Weights of a small transformer language model.
Size: 10 layers, width 64, 2 heads of 64 (1 for keys and values), MLP 192 ReGLU, vocabulary 727.
Training: a variant of SOAP for these matrices, 87M tokens, 5924 steps.
Each number is 128 + 32 x the weight over its row's rms, rounded and kept within 0 to 255. Layers, rows and columns count from 0. The size above them is the row's rms in percent of the matrix's.

# layer 2 attention value, 64x64, rms 0.448, rows 56-63, columns 32-63
size [ 98 105 113  83  82  99 100 102]
[[137 117 115 140 145 134 124 169 109  89  94 143 204 122 132  94 157 177 125 158 116 142  81 125  86 117 192 145 164 154 117 172]
 [139 105 136 100 164 133 131 135 139  97 170 104 137 133 194 195 153 165  89 115 169 186 110 116 111  75 104  94 195 125 144 118]
 [135 146 110  85 173  90 128 101 113  95 130 122 140 142 123  86 129 147  77 145 103 176 106 135  76  81 192 137 124 149 129 160]
 [139 152 185 104 119 139 211 100  70  86 127  78 119 140 161 121 153 125 111 130 134 127 110 123 151 114  71 143  68 104 146 118]
 [162  77  69  79 122 101 129 105 161 130 127  87 155 179 101 107 144 129 101  69 122 117 116 122 112 154 136 138 129 158  93 152]
 [122 161 138  90 161 127  89 148 116  83 140 128 224 121 125 192 184 152 108 105 136 105 146 153  73 160 144  94 172 111 152  63]
 [126 151 123 123 100 141 113 118 109 158  83 137 177  93 165 127 151 106 114 179 162 128  83 143 100 176 135 155  89 114 171 129]
 [128 166 119 127  76  73  96  59 103 147 140 113 179 145 126 203 137 171 139 126 190 106 172  93 157 160 162  98 129 119 148  92]]
# layer 2 attention output (transposed), 128x64, rms 0.418, rows 56-63,120-127, columns 32-63
size [114 111 103  93 108  94  86  90  91 102  93  80  73 106 115 100]
[[ 52 113  98 223 126 111 144 154 122 113 118 125 125 129  94 163 179 105  87 119 164 135 121 137 141  93 103  85  88 128 120 136]
 [122 128 205 136  80  79  90 144 101 115  82 135 157 161 136  68  99 149 156 106 121  94 113 133 119 149 137 102 138 144  98 198]
 [105 110 153 199  78 105 169 132 118 101 153  99 127  85  96 167 130  96 112 114 140 149  89 103 195 147 152 147 152 155 127  91]
 [155 104 191  50  55 115 100  95 107 157 112 118 105 105 100 102 114 153 180 118  88 115 154 135 150 145 112 151 106 124 118 110]
 [ 92 121 178 197  80 168 181 153 130  91 114 119 140 113 151 192 147  85 129 139 120 117 108  83 128 141 117 143 136 165 105 105]
 [142  87  91 171 119 151  86 181 109  87 143 118 146  75 105 131 133  99 104 131 131 125  99  88 145  76 138  85  65 146  61 199]
 [148 119 136  86 114  97 105 113  73 124 137 151 127 122  83 111 102 142 156 148 110 141 159 156 146 103 172 103 177  96 150 129]
 [146 103  68 111 151 142 148  80 141 104 111 161 136  38  95 141 110 125 123 150  91 112 146 137 138 148  89 104 141  99 140  91]
 [133 137 179 102 103 145 121 142 108 158 107 130 132 155 172 132 129  78 118 112 129 147 128 176  92  78  78 153  62 129  78 125]
 [159 157  98 113  94 112 120 149 110 107 125 103  34 209 155  44 122 123 150  69 104 127 149 135 131 130 123 119  70 182 137 115]
 [123 158 172  88 157 136 139 112 129 143 133 171 150  65 162 182 130 112  70 120 143 177  88 147  94 140 122 161  90 146  82 115]
 [132 115  90  85 115 105 121  75 103 150 119 146 115 136 113  82 183 216 152 110 117 126 136 134 153 159 123 104 127 127 158 115]
 [172 158 145 181 120 170 141 134 130 179  72 143 165  65 160 174 129  99 113 150  80 130 130 112 123 178 129 102 141 186  77 132]
 [139 107 139 148 130 145 151 137  93  83 134  82 133 114  96  92 138  91 115 117  51 115 118 130 137  71  92 136  76 149 104 154]
 [ 94 158 143 107 126 101  92 129  86  79 133 116 193  98  82 124 149 124 138 123 150 169 134 125 112  94 176 121 199  85 109 147]
 [142 104  93 131 121 121 164 122 113  77 143 140 130 135 103 118 163 103 155 119  77 151 207 127 177 170 150  98 130  98 169 150]]
# layer 2 MLP gate, 192x64, rms 0.546, rows 0-58, columns 32-63
size [102 106  90  93  84  59 102  98  81 110 102  84 102 104  51  95 111  90 101  94 103  97  97 124  95  87 114 105  94  97  99  91  99  90  56  94 104  95  71  91  95  90 106 112  93  93  95 110  98 112 116 103  96 102  92 105  96 102 116]
[[129 115 118 183  51 180 148 143 138  81 165 169 148 120 161 105 186 175 165 135 169 157 104 140 111 139 136 105  92  89 133 142]
 [181  94 112 136 129 106 116 104  97 138 110 119 215  90  95 118 182 134 147 119 135 116  82 104 115 179 105 132 103 146 202 141]
 [123 141 132 121  65 134 117 112  46 138 140 125 102 138 184 106 125 166 160  89 131 157 116  98 104 150 116  63  89 140 108 155]
 [124 130  95  80 105 158 103  77 204 140 117  53  89 146 139 129 161 129 145 109 153 142 175 108 133 153  85 213 141 126  78 120]
 [197  98 108 146 138  97 136 105 128 141 102 190 107 109 111 190 175  96  75 120 123  99 173 156 126 148  53 192 100  98 127 133]
 [ 83 127 144 128 134  87 165  72 140 138 176 144 163 209 143 144 157 153 112  93 127 172 154 148 129 158  74 131 101 173  94 179]
 [120 131 156 137  88 174 158 158 158 147 119 170 123 114 127 192 179  85 105 171 130  91 136 111 151 134 150 149  77 148  82 135]
 [189 112 168  81 115 165 151 161 159  84 152  99 144 143  69  94 165 154 120  92 119 161  99 138 186 146 152 176 138 118 105 111]
 [126 100 174 130 120 161 150 105 161 190 116 125  85 132 164 201 184  76 101 131 152 151  88 140 155 138 101 137 113 141 101 140]
 [ 66 194 142 118 138 117 189 136  89  99 152 124 139 103 124 107 149 110  92  92  76 120 150 130 154 105 129 162  91 111 146 185]
 [141 111 125  80 128 163 142 142 147 147 131 109 166  76 193 114 130  77  83 107 153 138 136 142 138 202 108 121  97 162 126 142]
 [102 170 100  95 147 109 131  96 158  64 202  90 169 120 165  85 142 172 150  75 144 119 154 169 141 137 123  86  55 127 162 100]
 [140 140 156 114 153 126 129 169  90 179 129 140 157 133 148 166 111 152 149 111  84  90 120 125 135  61 103 134 146 106 121 138]
 [ 95  89 177 149 114 117 139 107 126  70 178 129  74 136 106 182 136 164 157 116 170 120 118 137  75 149  95  59  83 163 118  75]
 [ 86 102 110  98 107 127 212 111 117 203 172 111 104 167 125 103 219 192 134 100 148 132 178 149 118 156 116 142 145 123 114 129]
 [105 166 114 145  71 128 127 151 115 120 124 114  98 169 129  90 144  93 141  94  92 193  78 102 153 129 145 110 196 144  82 149]
 [ 88 130 203 125  86 157 107 108  99 199 112 123  52 144 146  99 144 198 191 123 121 101 140 123 139 139 112 176 153 180 119 156]
 [145 147 147 121 172 152 133  85 105 152 109  88  78 123 143  80 153 107 168 124 107 142 127 184 112 135  81 133 170 189 152 109]
 [115 186 152  49 139 101 160 132 122  97 155 126 164  96 108 161 173 130 132  94  74  91 111 170 218 141 105 193 100 113 126  88]
 [ 75  65 136  62 122 168  87  86 156 143 126  98 111 183 139 104  88 101 135 126 118 119 108 123 169 200  61  98 168 129 104 153]
 [157 122 162 138 110 133 120  96 132 142 160  54 145 144 142 174 159 134 140 112 184  84 142 108 176 146 110 121 167 127 160 111]
 [129 132 100 141 166 156 164 174 156 143 108 142 104  77 111 118 176  98 166  90 116 171  90 151 173 100 113 131 134  73 139 140]
 [146 105 171 147 160  78 124 127 109 109 153 129 155 121 167 117 137 190 144 142 144 105 166 176 145  85  92 173 101 156 151 184]
 [122 122 103 152  99 128 154 149  74 121 110 183 103 152 237 104 108 112 135 154  70 144 115 117 140 105 132 160 122 137  85 114]
 [ 72 107 103 147 148 116 155 160 130 133 132 161 168 103 162 158 148  68 109 136 146  86 161 171 146 149 126 159 165  91 177 127]
 [ 96  94 103  77  81 127 236  60 129 155 104 138 113 140  99 123 118 113  98 170 117 139  94 123  72 115 109 125 139 136 124 140]
 [109 120 110 153 158 101 135 162 120 177 150 130 131 117 226 156 167 156  87 121 161 107 101 113 116 126 108 122  93  84 125 110]
 [145 111 184 198 124 164 131 152 108  92 118 116 136 106 123  92  97 161 147  84 150 102 113 108 140 148 163 141 205 111 108 110]
 [ 96 103 113  98 120 118  84 190 154 131 135  71 103 205 155 149 135 106 161 118 140 127  87 103 182  83  97 116  73 156 152 124]
 [168  97 184 195  91 116 139 130 132  99 188 149 111 145 102  30 109 121 133 148 115 112 133 136 114 213 155  84 137 147 148  84]
 [102  69 116 139 117  34 140  75 136 159 130 170 162 107 173 162 119  94 120 142 134 117 118 103 146 158 178 131 133 164 132  95]
 [121  69 136 132  83 156 148 137 178 103 135 114 122 125 156  92 111 114 140 143 109  84 122 183 105 213 131 115 118 125 109 218]
 [123 118 102  39  90 110 149 123 146  95  87  97  89 114 132 139 124 163 150 133 127  96 119 112 151 173  72 108 158 139  92  97]
 [136 129 120 124 104 135 184  90  82 208 147  94 147  92 157 168 105 132 116 163  98 142 114 148 135 112  57 132 154 149 142 140]
 [ 91 119 135 152  84  98 138 108 110 199 144 127 131 141  94 125 164 166 160 114 135 160 184 150 148 194 106 145  65 156 128 134]
 [165  86  87 102 119 132 104 164 115 140 111  81  92 151 145  99 152 155 120  58 163 163 146 161 108  88 121 128  37 147 181 131]
 [154 123 205  83 100 123 144 158  63 140 159 109 132 127  71 136 110 112 113 176 116 121 149 108 160 122 102 118 132 137  26 183]
 [143 136  89  61 123 114 131 107 104 130 150 152 151 113 141 125 145 176 162  94  73 166 135  96 143 126  75  88 134 137 142 147]
 [105 190 164 134  63 146 160 133 143 163  97 139 133 116 116 128  94 163 107  99 163  92 104 133  98 182 146 134 127 106  78 139]
 [145 219 168  59 103 117 114 126 122 109 145 139 107 118 141 110 111 122 154 141  95 178 134 102  88 140  97 150 188 156 119  78]
 [109  92 133 152  91 128  97  92 141 143 111 174 141 166 162  77 185  85 137 101 118  85 133 107 163 100 210 112 135  98 172 138]
 [101 101 170 156 159 122 162 105 148 180 114 143 106 115 142 104 116  80 159 110  83 158 161 140 174 153 101 144 155 154  61 102]
 [103 135 193 129 181 123 141 162  84 128  81 113 172 138 130 162 125 127 118 163 111 151 132 107 108 107 122 192  54 138 132 161]
 [173  99 134  85 186 108  87 113 110 155 149 136  99 203 138 158 165  74 130 130 156 193 112  94  63 125 121 138  63 160 128 112]
 [120 200 109 104 106 160 156  65 126 121 102  88 156 132 108 121 120 107 102  98 141 130 182 112  57 148 113 100 111 116 148 121]
 [118 150 117 133 137 129 137 167 169 220 104 101 126  89 107  74 114 110 166 112 102 158 113  91 158 134 180 135 107  83  86 129]
 [156 125 170 172 130 155 113  97 120 160 162 121 102 149 133 179 132  84 153 115  89 179  55 102  92  96 126 122  90 139 172  97]
 [156 120 173 121  31 144  96 124 135 116 150  79 137 123 105  94 133 163 131  92  85 128 203 147 132 158 138 113 128 157  85 110]
 [139 114 150 154 117 172 115 164  70 103 120  75  89 116  81 154 160 139 114  94 127 148 161 138 128 160 190 114 161 128 110 123]
 [150 138 164 109  97 148 125 174 147 152 197 104 140 157 121 197 113 107 109 172  77  60 142 131 169 106 141 119 126 157 103 148]
 [ 99 134 110  90 133 135 100 131 102 112 125 153  88  96 102 144 134 188 130  88  80 163 140 115  86 202 150 151  78  50 184 140]
 [155  61 229 210 103 149 177  88 155 155 120  87  96 130 111 129 138 111 128 143 140 128 150 126 152 117 108  87 138 149 124 150]
 [102 114 139 106  96  65 173 165 100 141 177 127 155 106 109  71 130  71  96 215 103 101 117 135 124 148  78 168 135 138 160 115]
 [144 158 130 105 163 162  45 120 164  92 133  83  77 142 134 123 187 124 165 122 105  96 114 144 157 118  90  90 108 141 141 168]
 [150 109 107  90 162  88 151 102  68 130 164 152 140 119  66  46  98 156 154 107 134 149 142 109 135 117  82 147 108 144 165 190]
 [177  95 232 154 158  99 174 100 129 184 174  99 120 141 110 155 113  90 143 171  92 153 143 111 161 101 122  94 138 151 117 138]
 [173 133 128 124  74 147 107 132  67 117  80 107  83 142 112  91 162 198 170 189 120 155 138  94 191 147 126  99 109 155  93 139]
 [117 155 123 109 111  98 139 168 142 103 142 152 124 136 103 140  97 168 121  50  90 156 132  92 133 134 134  88 125 123 178 139]
 [129 142 154 138  87 127 128  66  71  89 136 100  43 135 110 113 129  88 159  97  99 196 135 115 198  90 142 116 137 150 113 130]]
# layer 2 MLP up, 192x64, rms 0.587, rows 0-58, columns 32-63
size [105 143  86  88  73  51 109 108  80 124 117  86  99  98  47  91 128  85  92  87 106 115 104 121  96  86 104  83 111  95  98 105 102  94  41  92  92  93  72  91  94  84 116 102  88  98  89 103  78 107 120 100  96  96  97 102  88  98 124]
[[200 140 101 114 112 157 131 157 188  60 118  69 129 107 158  59 128 144 126 118 107 140 145 113 151 123 153 173 125 109 139 159]
 [165  85 104 168 125 114 105 142 140 131  48 134 193 101  67  84 147 157 115 148 155 123 106 132 130 134 138 112 128 176 176 142]
 [160 129  71 145  88 112 119  94  86 141 105 123 136 129 215  90  77 146 178  86 144 136 141 124 109 140 133  79  73 121 104 142]
 [119  96 114 188 120 118 156 164  68 175 105 210 192  66 157 134 101 154  72 146 131  62 102 158 137  97 120  66 158 106 149 120]
 [104 186 146 133 132 147 174 165 141 132 142  83 150 154 155 133 135 169 153 108 132 168 114 108 166 123 175  69 129 137 135  97]
 [ 97 109  81 155 136 104 112  83 159 139 116 143 166 127  79 118  78 160  95  76  87 127 139 171  89 136 191 125 111 115 153 191]
 [128 100 137 149  81 175 116 142 167 150 107 148  96  73 107 187 158  84 108 186 115  59 128 118 123 106 151 156 132 133 119 127]
 [135 114 118  88 114 128  90 143 129  99 117 142 121 149 118 165 120 138 139  93 144 108 107 134  81 184 154 105 184  91 181  85]
 [141 159  85 118 114 102 104 147  92  73 138 147 168 132  88  49  92 158 187 152 127  87 165 134 118 116 157 139 108 128 146 166]
 [163  85 123 104 157 151  52 115 172 136 119 117 101 146 147 155 123 143 166 161 139  83 116 105 133 143 165  81 130 141 127  94]
 [169 104 123 128 168 117 109 105 119 145 120 190 122 153 138 144 108  81 137 172  91 127 109  28 139 176 140 107  75 161 135 124]
 [105 169 110 126 138 114 148  94 166  52 194  94 172  95 187 114 153 172 146 120 118 116 167 169 160  98 123 101  64 134 131 118]
 [126 114 129 135 105 110 115  96 166 119 133 121  92 111  88  98 163 100 134 163 173 160 177 102 122 220 136  96 134 169 161 129]
 [151  65 139 164 146 126 138  89  84 108 143 180  88 125 159 141 121 122 136 103 160 132 145 113  99 149  59  63 137 106 140 120]
 [231 117 182 126 100 116  65 131 119 135  72 138 154  95 129 160  97 104 109 116 114 134 108  82 157 133  94 166  96 142 145 133]
 [130 156 130 114  94 155 108 176 147 126 115 126 137 113 177 121 134  49 140  84 115 195  95 136 141 131 146 104 173 144  82 149]
 [ 80 125 207 134  79 203  62 129  96 168  72 140  80 149 174 135 170 176 150 109 160 120 127  99 139 124 118 165 129 167 123 159]
 [142 172  82 128 177 180 121  88 125 160 127 129  41 139 132  98 154  83 170 170  71 156 108 119 120  99 113 152 167 165 174 114]
 [126 151 164  87 120 120 153 146 139  92 179  99 141  99 156 148 108 126 143 134  92 103 101 168 195 166  79 151 160 116 106 136]
 [154 197 121 175 107  99 198 164 106 130 121 139 186  96 144 199 133 186 133 134 173 138 151 100 114  86 162 177 144 116 134 127]
 [145 134 111 134 148 109 120 152 147 179  98 212 157 129 142  89  86 118 145 147 127 195 106 109  91 123 118  97 113 127 149 141]
 [121  76 153 128  75  67  72  57  83 120 136 115 113 187 165 143  96 167 125 140 146 109 159 113  98 163 133 136 110 175 129 118]
 [173 136 129 174 161  97 120 144 166 107 171 120 115 128 131 112  85 117  92 144 116 159 146 169 112  90 139 228 130 157 100 147]
 [143 101 151 124 115 140 146 108 184 129 143  70 148  93  45 115  95 113 125 147 208 116  62 146 169 168 109  93 114 129 155 156]
 [ 88  98 115 169 137  76 173 176 152 138 161 204 132 144 153 148 173  98  82 131 159 117 129 134  80 113 103 182 155  95 159 136]
 [143 149 177 155 172 147  29 156 142 108 155  99 169  99 127 174 157 136 136  86 165 130 164 127 170 121 139 159 124 110 140 135]
 [138 132  99 169 127 173 107  97  98 191 141 153  86 125 141  83 122 191  90 145 178 170  83 130 149 131 141  54 110 136 136 135]
 [131 119  96 106 110  86 158 147 122  99  96  90  57 155 158 184 170 114 138  71 110 155 114 177  86 121 128 132 126  77 171 141]
 [159 118 143  99 116 161 205  49 109 178 153 181 118 110 133 117 108 163 123 108  83 113 138 137  51 159 139 159 164 131 110 118]
 [114 117 151 132 122 114 156 135 106 195 127 148 146  55  96  38 125 147 162  82 151 124 213 148 125 141 126 110 122 148  56  97]
 [158 142 165 119 126 181 108 138 100 110 118 124 114 170  95  99  92 168 140 110 113 134 137 174 107 129 103  94  97 106 167 151]
 [115 116 172 129  80 140 145 133 177  57 144 181 114 138 121  59 120 132 144 180 133 117 125  87 124 173 138 114 118 124 109 186]
 [147 151  63 104 109 123 129 163 159  80 120  74 109 116 180 159 129 119 136  71 139  97 131 105 102 116 156  95 144 110 142 112]
 [147 135 134 129 143  87 210 103  87 199 134 118 149  55 179 127 132  94 101 125 112 152 143 142  88 122  57 124 146 150 121 133]
 [138 134 113 105 121 173 140 155 158 114 110 152 122  93 204  73 191  67 112 129 106 170  34  94 122 137 153 149 170 149 117  71]
 [156 102  95  98 128 117 102 146 122 135 109  69  87 154 154 109 149 146 126  48 196 166 155 164 106 105 106  99  51 138 164 128]
 [111 120 216  97 134 101  99 162 106 177 105 136 173 111  56 144 108 153  55 145 125 122 159 115  89  82 142 173 153 129  78 172]
 [168 137  96  71 121 109 113 139  99 128 183 131 145 116 147 107 131 179 140 107  79 152 155  64 130 112 106  91 134 152 145 165]
 [130 178 177 151  78 168 120 138 153 185 102  98  95 131 125 155 114 125 108  90 136  65 106 146 114 179 159 129 144 121 107 143]
 [108 208  97  89 144 137  91 157 107 104 134 132 100 176 129 106 147 114 161 139  90 160 140  88 134 143 165  80 169  95 126 113]
 [124 131 145 156 148 108 158 171 151 137 191  90 137  77  79 152 116 125 113 112 171 159 166 163  92 150  92 122 133 150  86 135]
 [ 98 132 203 133 140  71 146 112 147 169  89 127 120 114 131 140 154  97  89  97 119 119 125 127 133 166  86 114 130 127 100 134]
 [139  92 130 148 101 122 128 127 192 102 109 159 116 141 176 113 161 149 164  96  75 174 107 145 148 127 171 128 152  90  80 124]
 [147 120 109  90 129 160 147  88 152 138  98  98 179  91 168 114  59 199  92 116 116 142  82 169 128 158 105 114 164 134  89 116]
 [147 144 171 106 136 192  90  86  85 114 164 137  84 153 100 157 140 129 120 150 131 134 143  90  63 142 153 165 104 133 138 151]
 [145 148 173  92 100 131 126  78  83  22 169 169 146 158 148 192 130 135 121 152 152 112 181 174 127 103 111 116 133 160 149 143]
 [179 128 141 163 117 137 121 137 132 161 158 132  95 145 122 199 138 115 100 122  46 138  65 123 134  83 121 103 119 167 177  96]
 [147 114 172 136  55 161 100 131 138 125 134 113 147 110 107  52 119 110 132 129  89 167 222 162 171 155 169 105 160 141  84 103]
 [ 82 125 115 134 143 151 137 139 186 119 121 126 150  74 124  94  62 109  84 132  75 125 160 103 112  97 148 108 146 148 190 157]
 [168 128 105 127 167  72 127  81 110 123  79 164 152 146 114  71 147 162  78 168 164 167 116 117  63 152 104 106 117 138 179  97]
 [150  53 166 103 110 120 167 123 161 149 144 111 150 214 161 100  92 110 151 176 130 138 109 144 167  79 103 111 165 167  62 111]
 [113 195  48 101 134 118 101 203  97 158 114 156 149 102 150 128 149 125 149 120  89 136 119 140 148 112 161 178 113 104 130 176]
 [164 189 152 110 148 133 117 148 122 100  33 182 104 132 130 126 123 111  86 108 109 161 108 106 165 207 159 125 103 127 176 159]
 [ 95 133  94  94 168  99 117 115 152 145  84 137 193 101 143 114  91 119 137 171 169  66 197 140 148 138 106 130 140 117 150 159]
 [137  95 133  95 151  87 143 119 116 129 140 130 152  98  68  32  79 129 182  89 144 172 175 121 157 105  87 165  87 150 146 158]
 [ 83 133  59 135  69 149  96 141 130  75  86 141 149 127 155  85 149 161 123  78 184 118 118 130  94 167 157 165 119  90 137 131]
 [122 169 136 166 154 137 115 214 124 142 177 129  94  90 106 150 109  79 110 133  82  84 157 161 127  93  98 104 142  83 209 139]
 [122 159 144 130 135  81 166 183 150  88 145 125 135 153 133 162 100 161 121  53 109 142 123  70 131 141 156  90 162  87 135 104]
 [148 140 136 144  90 119 127  88  79  95 143  93  16 147 114 107 133  69 155 108 105 191 128 108 184 109 165 104 142 126 112 133]]
# layer 2 MLP down (transposed), 192x64, rms 0.539, rows 0-57, columns 32-63
size [104 108  94  90 102  60 107 101  91 113 109  95 104  95  44  90 108  95  98  95 109 102 102 110  92  92 104  91 104  95 101 103  97  93  59  91  91  96  89  96  97  93 105  95  90  90  94  97  98  98 112 106  96 102  99  98  94  98]
[[138 204 131 138 125 113  94  88 123 136 113 171 109 114 196 195  92 100 178 127 113 159  63 126 108 120 107 128 115 103  85 110]
 [115 136 151 158 151 171  49 137 135 103 115 111 111 130 126 164 126  93 114 130 101 118  72  97 115 112 198  94 108 172 146 100]
 [134 133 144 191 151 131 106 107 175 127  89 155 120  94 141 157 119 209 162 155 152 121 147 107 125 132 125 138 104 143 117 122]
 [ 96 128 114 168 140  86  47 124 145 186 150 141 149 179 147 123 172 170 157  99  92 176 118 138 169 215 126  98  95 157 127 154]
 [ 81 116 113 112 175 139 144 123 134 110 150  97 159 156 134  68  67 121 180 116 111  90 107 147 115  56  80 128 144 168 111 203]
 [143 141 161  99 124  74  86 133 154  89 163 154 114 168  52 112 146 146 119 113 186 122 196 178 125 143  62  99 135 154 103 130]
 [118  75 201 127 121  83 121 131 120 138 146 174 139 159 104 211 100 130 119 137 121 111 124 181 195 136 142 144 144  64 163 124]
 [151 116 105 159 132 158 181 130 110 114 137 106 113  96 161 157 185 155 148 111 166 125  79  96 102 117 151 128 111  95  88  98]
 [111 124  51  93 175 116 141 126 178 129 154 108  75 126 102 147 123 111 149  95 137 165 185 127 177  94 141  76 113 110 113 139]
 [126 130 121  82 142 106  90  86 124 129 102 113 123 134 148 151 152 138 108 135 105 104 112 103 190 107 163 178  51 145 153 159]
 [150 126 134 211 116 136 106  95 196 172 110 151 123  77 139 179 110 135  70 116 147 110 143 162 122  68 104 156 150 133 184 149]
 [118 142 192 131 130 127  72 142 144  96  91 158 180 166 110 147 103  75  83 145 185 116 107 183 157 106 146 101  93 150 135  96]
 [ 84 143 126 130  83  83 113 121  65 122 152  94 173 120 137 165 128  95 148 145 106  92 144  97 143 182 129 143 106  78 136  97]
 [113 120 169 105 167 123 126 113 163  80 173  97 109  79 122 140  73  98  80 155 154 134 175 110 126 116 215 168 156 109 113 110]
 [181 112 102  69 138  66 104 115 116 110 133 147 130 160 136  70 145 108  61 125 132 151 175 226 190 154 133 135 143 122 166  92]
 [128 128 156 134 110 170 113 154  84 154  99 141 183 144  94 130  83 118 149 128 177 178  70 130 146 109 115 105 148  76 108  94]
 [117 119 168 210 177 160 143 102  65 165 127 144 121 126 177 109  76 108 177 130 147 126 108 105 126 175 159 176 152 106 118 135]
 [190 153 138 152 120 134 125 114 118  71  83 126 131 109  87 140 125 140  92 136 129  92 137 182 130  53 105 132 181 153 129  99]
 [157 134 144 127 135  76  93 130 126 157 123 191 170  97 160 114  71 151 122 204 140  75 108  63  72 122 162  77 123 153  57  94]
 [160 126 141 148  91  71 119 125  59 120 127 142 102  65 100 114 186 143 123  92 106 160 141 103 105 168 156 156 116 125 138 124]
 [156 123  77 165  86 175 155  89 185  98 224 133 139 176 138 124 108 137 160 117  73 143 155 115  94  85 129  86 120 153 174 156]
 [ 86 145 180 138 105 147 104  79 151 129  90 178  97  87 125 102 154 146  99 149 108 120 149 105 138 100  90 178 105 158 114 138]
 [151 152 152 100 207 133 115 138 103 132 114  68 199 161 127  86  60 102 172  69 167 136 121 103  90 100 100 106 123 110 102 130]
 [133 143 115  62 174 137  97 109 185 143 108 133 160 179 173 136  77 120 141 116 167 127 146 214 130 103 116 136  95  70 104 150]
 [154 159 110 212 126 163  92 129 138 176 136 105 114 112 129 135  94 127 100 138 111 108 113 215 145  55 161  96 134 162 145  99]
 [101 170 168 151 144  98 131 165  85 105 105 118 136 192 118 115 175 156 158  86 101 147 137 147 182 172 114 181 160 162 157 135]
 [ 65 153 130 133 130 159 141  67 158 167 140 165 111 145 147 126 128 119 168 137  95  90 124 218 133  99 109 148 120 152 107 198]
 [159 101 148 122 162 133 108 110 152 150 146 167 160 129 166  95 119 201  98 101 146 128 123 140 146 115 158  94 185 139  77 140]
 [116  96  77 134 110 124  75  88  96 129 131 109 116 147 125 115 151 140 116 121 104 150 128 179  96 202 115 111 154 136  59 159]
 [ 89 104 144  95 148  82  86 174  69  55 155 100 102 162 135 142 104 143  96 187 165  62  88 162 147 135 107 122 145 137 131 143]
 [206 125 133 133 136 125 203 128 120 115 125  92 122 178 188  62 155 151 118 101 128 142 187 155 141  84  98 114 135 103 185 125]
 [107  83 129 110 125 110  99  92 187 106 127 175 155 130 172 106  65 143 121 161  89 136 165 157 139 138 145 140 142 118 187 205]
 [118 117 108 107 160 111 194 100 189 112  97 148 102 105 112 128 159 139  84 159 158 128 133 139 125  86 179 154 156 103 140 101]
 [168 122 134 131 103 149  89 146 131 105  85  81  85 105 152 148 131 141 163 144 130 117  66 143  92  38 138  93  86 112 103 167]
 [ 79 147 129 118 215 136 148 124 113 153 125 111 153 146 156  97 129 115 148 134 101 150 148  80 109 152 110 138 173 123  65 145]
 [104 185 123 204 148  93 104 156 140 144 111  83 122  65  93  85 127 140 150 164 122 133 107 112 104 130 162  95  61 138 151  66]
 [163 157  89 116 116 132  94 138 191 145 127 179 151 138  94 119  78 135 108 158 179  94  92 115  83  65 114 161 138 165  98  97]
 [189 136 145 118 166 166 104 127  93 108 163 113 126 142 119 127 121 162  50 109  79 199  53 126 104 108 138 131 146  82 106 111]
 [134 196 157 165 118 113 150 142 156 121 165 145 119 134 163 160  82 114 167 132 170 120  40 108 126 182 142 191 180 138  83 111]
 [176 143 184 122 145 144 141 116 158 103 117 112 119  95  67 168 124 132  69 160 143 151 111 136 136  53  95 167 156 165 152 135]
 [130 107  98 129  88 127 149 144 132 137 142 148 127 144 144 123 114 139 169 124 103 111 156  92 116 219  84 198  77  83 200 151]
 [191 134 159 152  70 104 135 143 127  77 144 151 137 166 120  56 123 106 109 119 126 142  92 132  40 166 151  83 117 228 137 125]
 [128 144 122 118 128 144 179 148  96 164 129  42 138 117 187  54 149 131 158 143 122 115 161 153 138 104 148 154  61  95 142 138]
 [ 60  93 104 170 128  76  82 152  67 101 158 119  96  84 128 177 162 162 142 159 126 137  84  74 163 200 138 151 102 183 165 171]
 [129 136 179 212 125 168 107 121 133 127 111 126 167 129 108 100  61 105  91 150 132 134  72 128  78 112 101 139 143 132  90 111]
 [129  55 127  95 150 136  83 171 134 107 117 152 123 144  98 101 138  80 117 117  73 173 192 160 121 101  89 127 139 187 112 138]
 [125  73 146 165 114 173 116  85 136 134  94 122 119 127 123 112 138 105  95 169 175  60  95 143  95  99 121 110  96  80  90  80]
 [164 138 145 152 202 127 183 137  88  89 106  94 121 157 162 155 151 131 115 147 168 148 129 160 116 111 179 152 191  58 127  95]
 [143 162 158 147 117 159 173 144  89 123 161 122 171 146  95 137 170 119 187 179 101 114 118  78 132 130 187 154 147 137 192 139]
 [144 113 152 123  90 174 157 146 160 130 108  69  95 134 145 161 180 171 116 113 158 159 130 138 129 129  70  87 121 135 164 100]
 [145 129 139 145  90  86 172  91 153 124 155 148  81 224 153 128 128 105 150  93 154 115  97 115  74  91 100 113 200 140 124 110]
 [196 145 162  88  89 107  79 131 107 143 157 190 179 145 114 168 111 155 129 149 135 154 120 175 117 151  63 150 154 134 118  95]
 [117 156 122 133 124 124 180 102  70 208  98 170 164 121 167 130 178 160 160  91 147 157 159  85 127  80 135 136 132 128 148 121]
 [144 147 141 143 130 102 127 216 133 136 130 146 227 114 132 120 141  68 139 119 152  99 146  86 152 120 160 121  83 163  89 129]
 [126 188 131  76 159  98  97 194 140 149 112 166 150  72 107 173  91 138 157 152 159  97  91  95 117 150 181 114 109 136  97 111]
 [149  87 101  97  92  84 173 108  86 120 169 117  69 174 146 188  90  93 116 156 113 118 198 138 117 135 101 120 130 114 118 115]
 [ 95 141 158 104 121 101 144  91 130 115 109 106  86 172 105 113 160  93 151 139 144  17 172 112 110 129 137 152  70  89 160  82]
 [163 123 157 121 123  99 110 125  85 147 128 186  87 145 137 148 140 125 126 155 115 119 129 132 101  95 196  95 106 158 151  83]]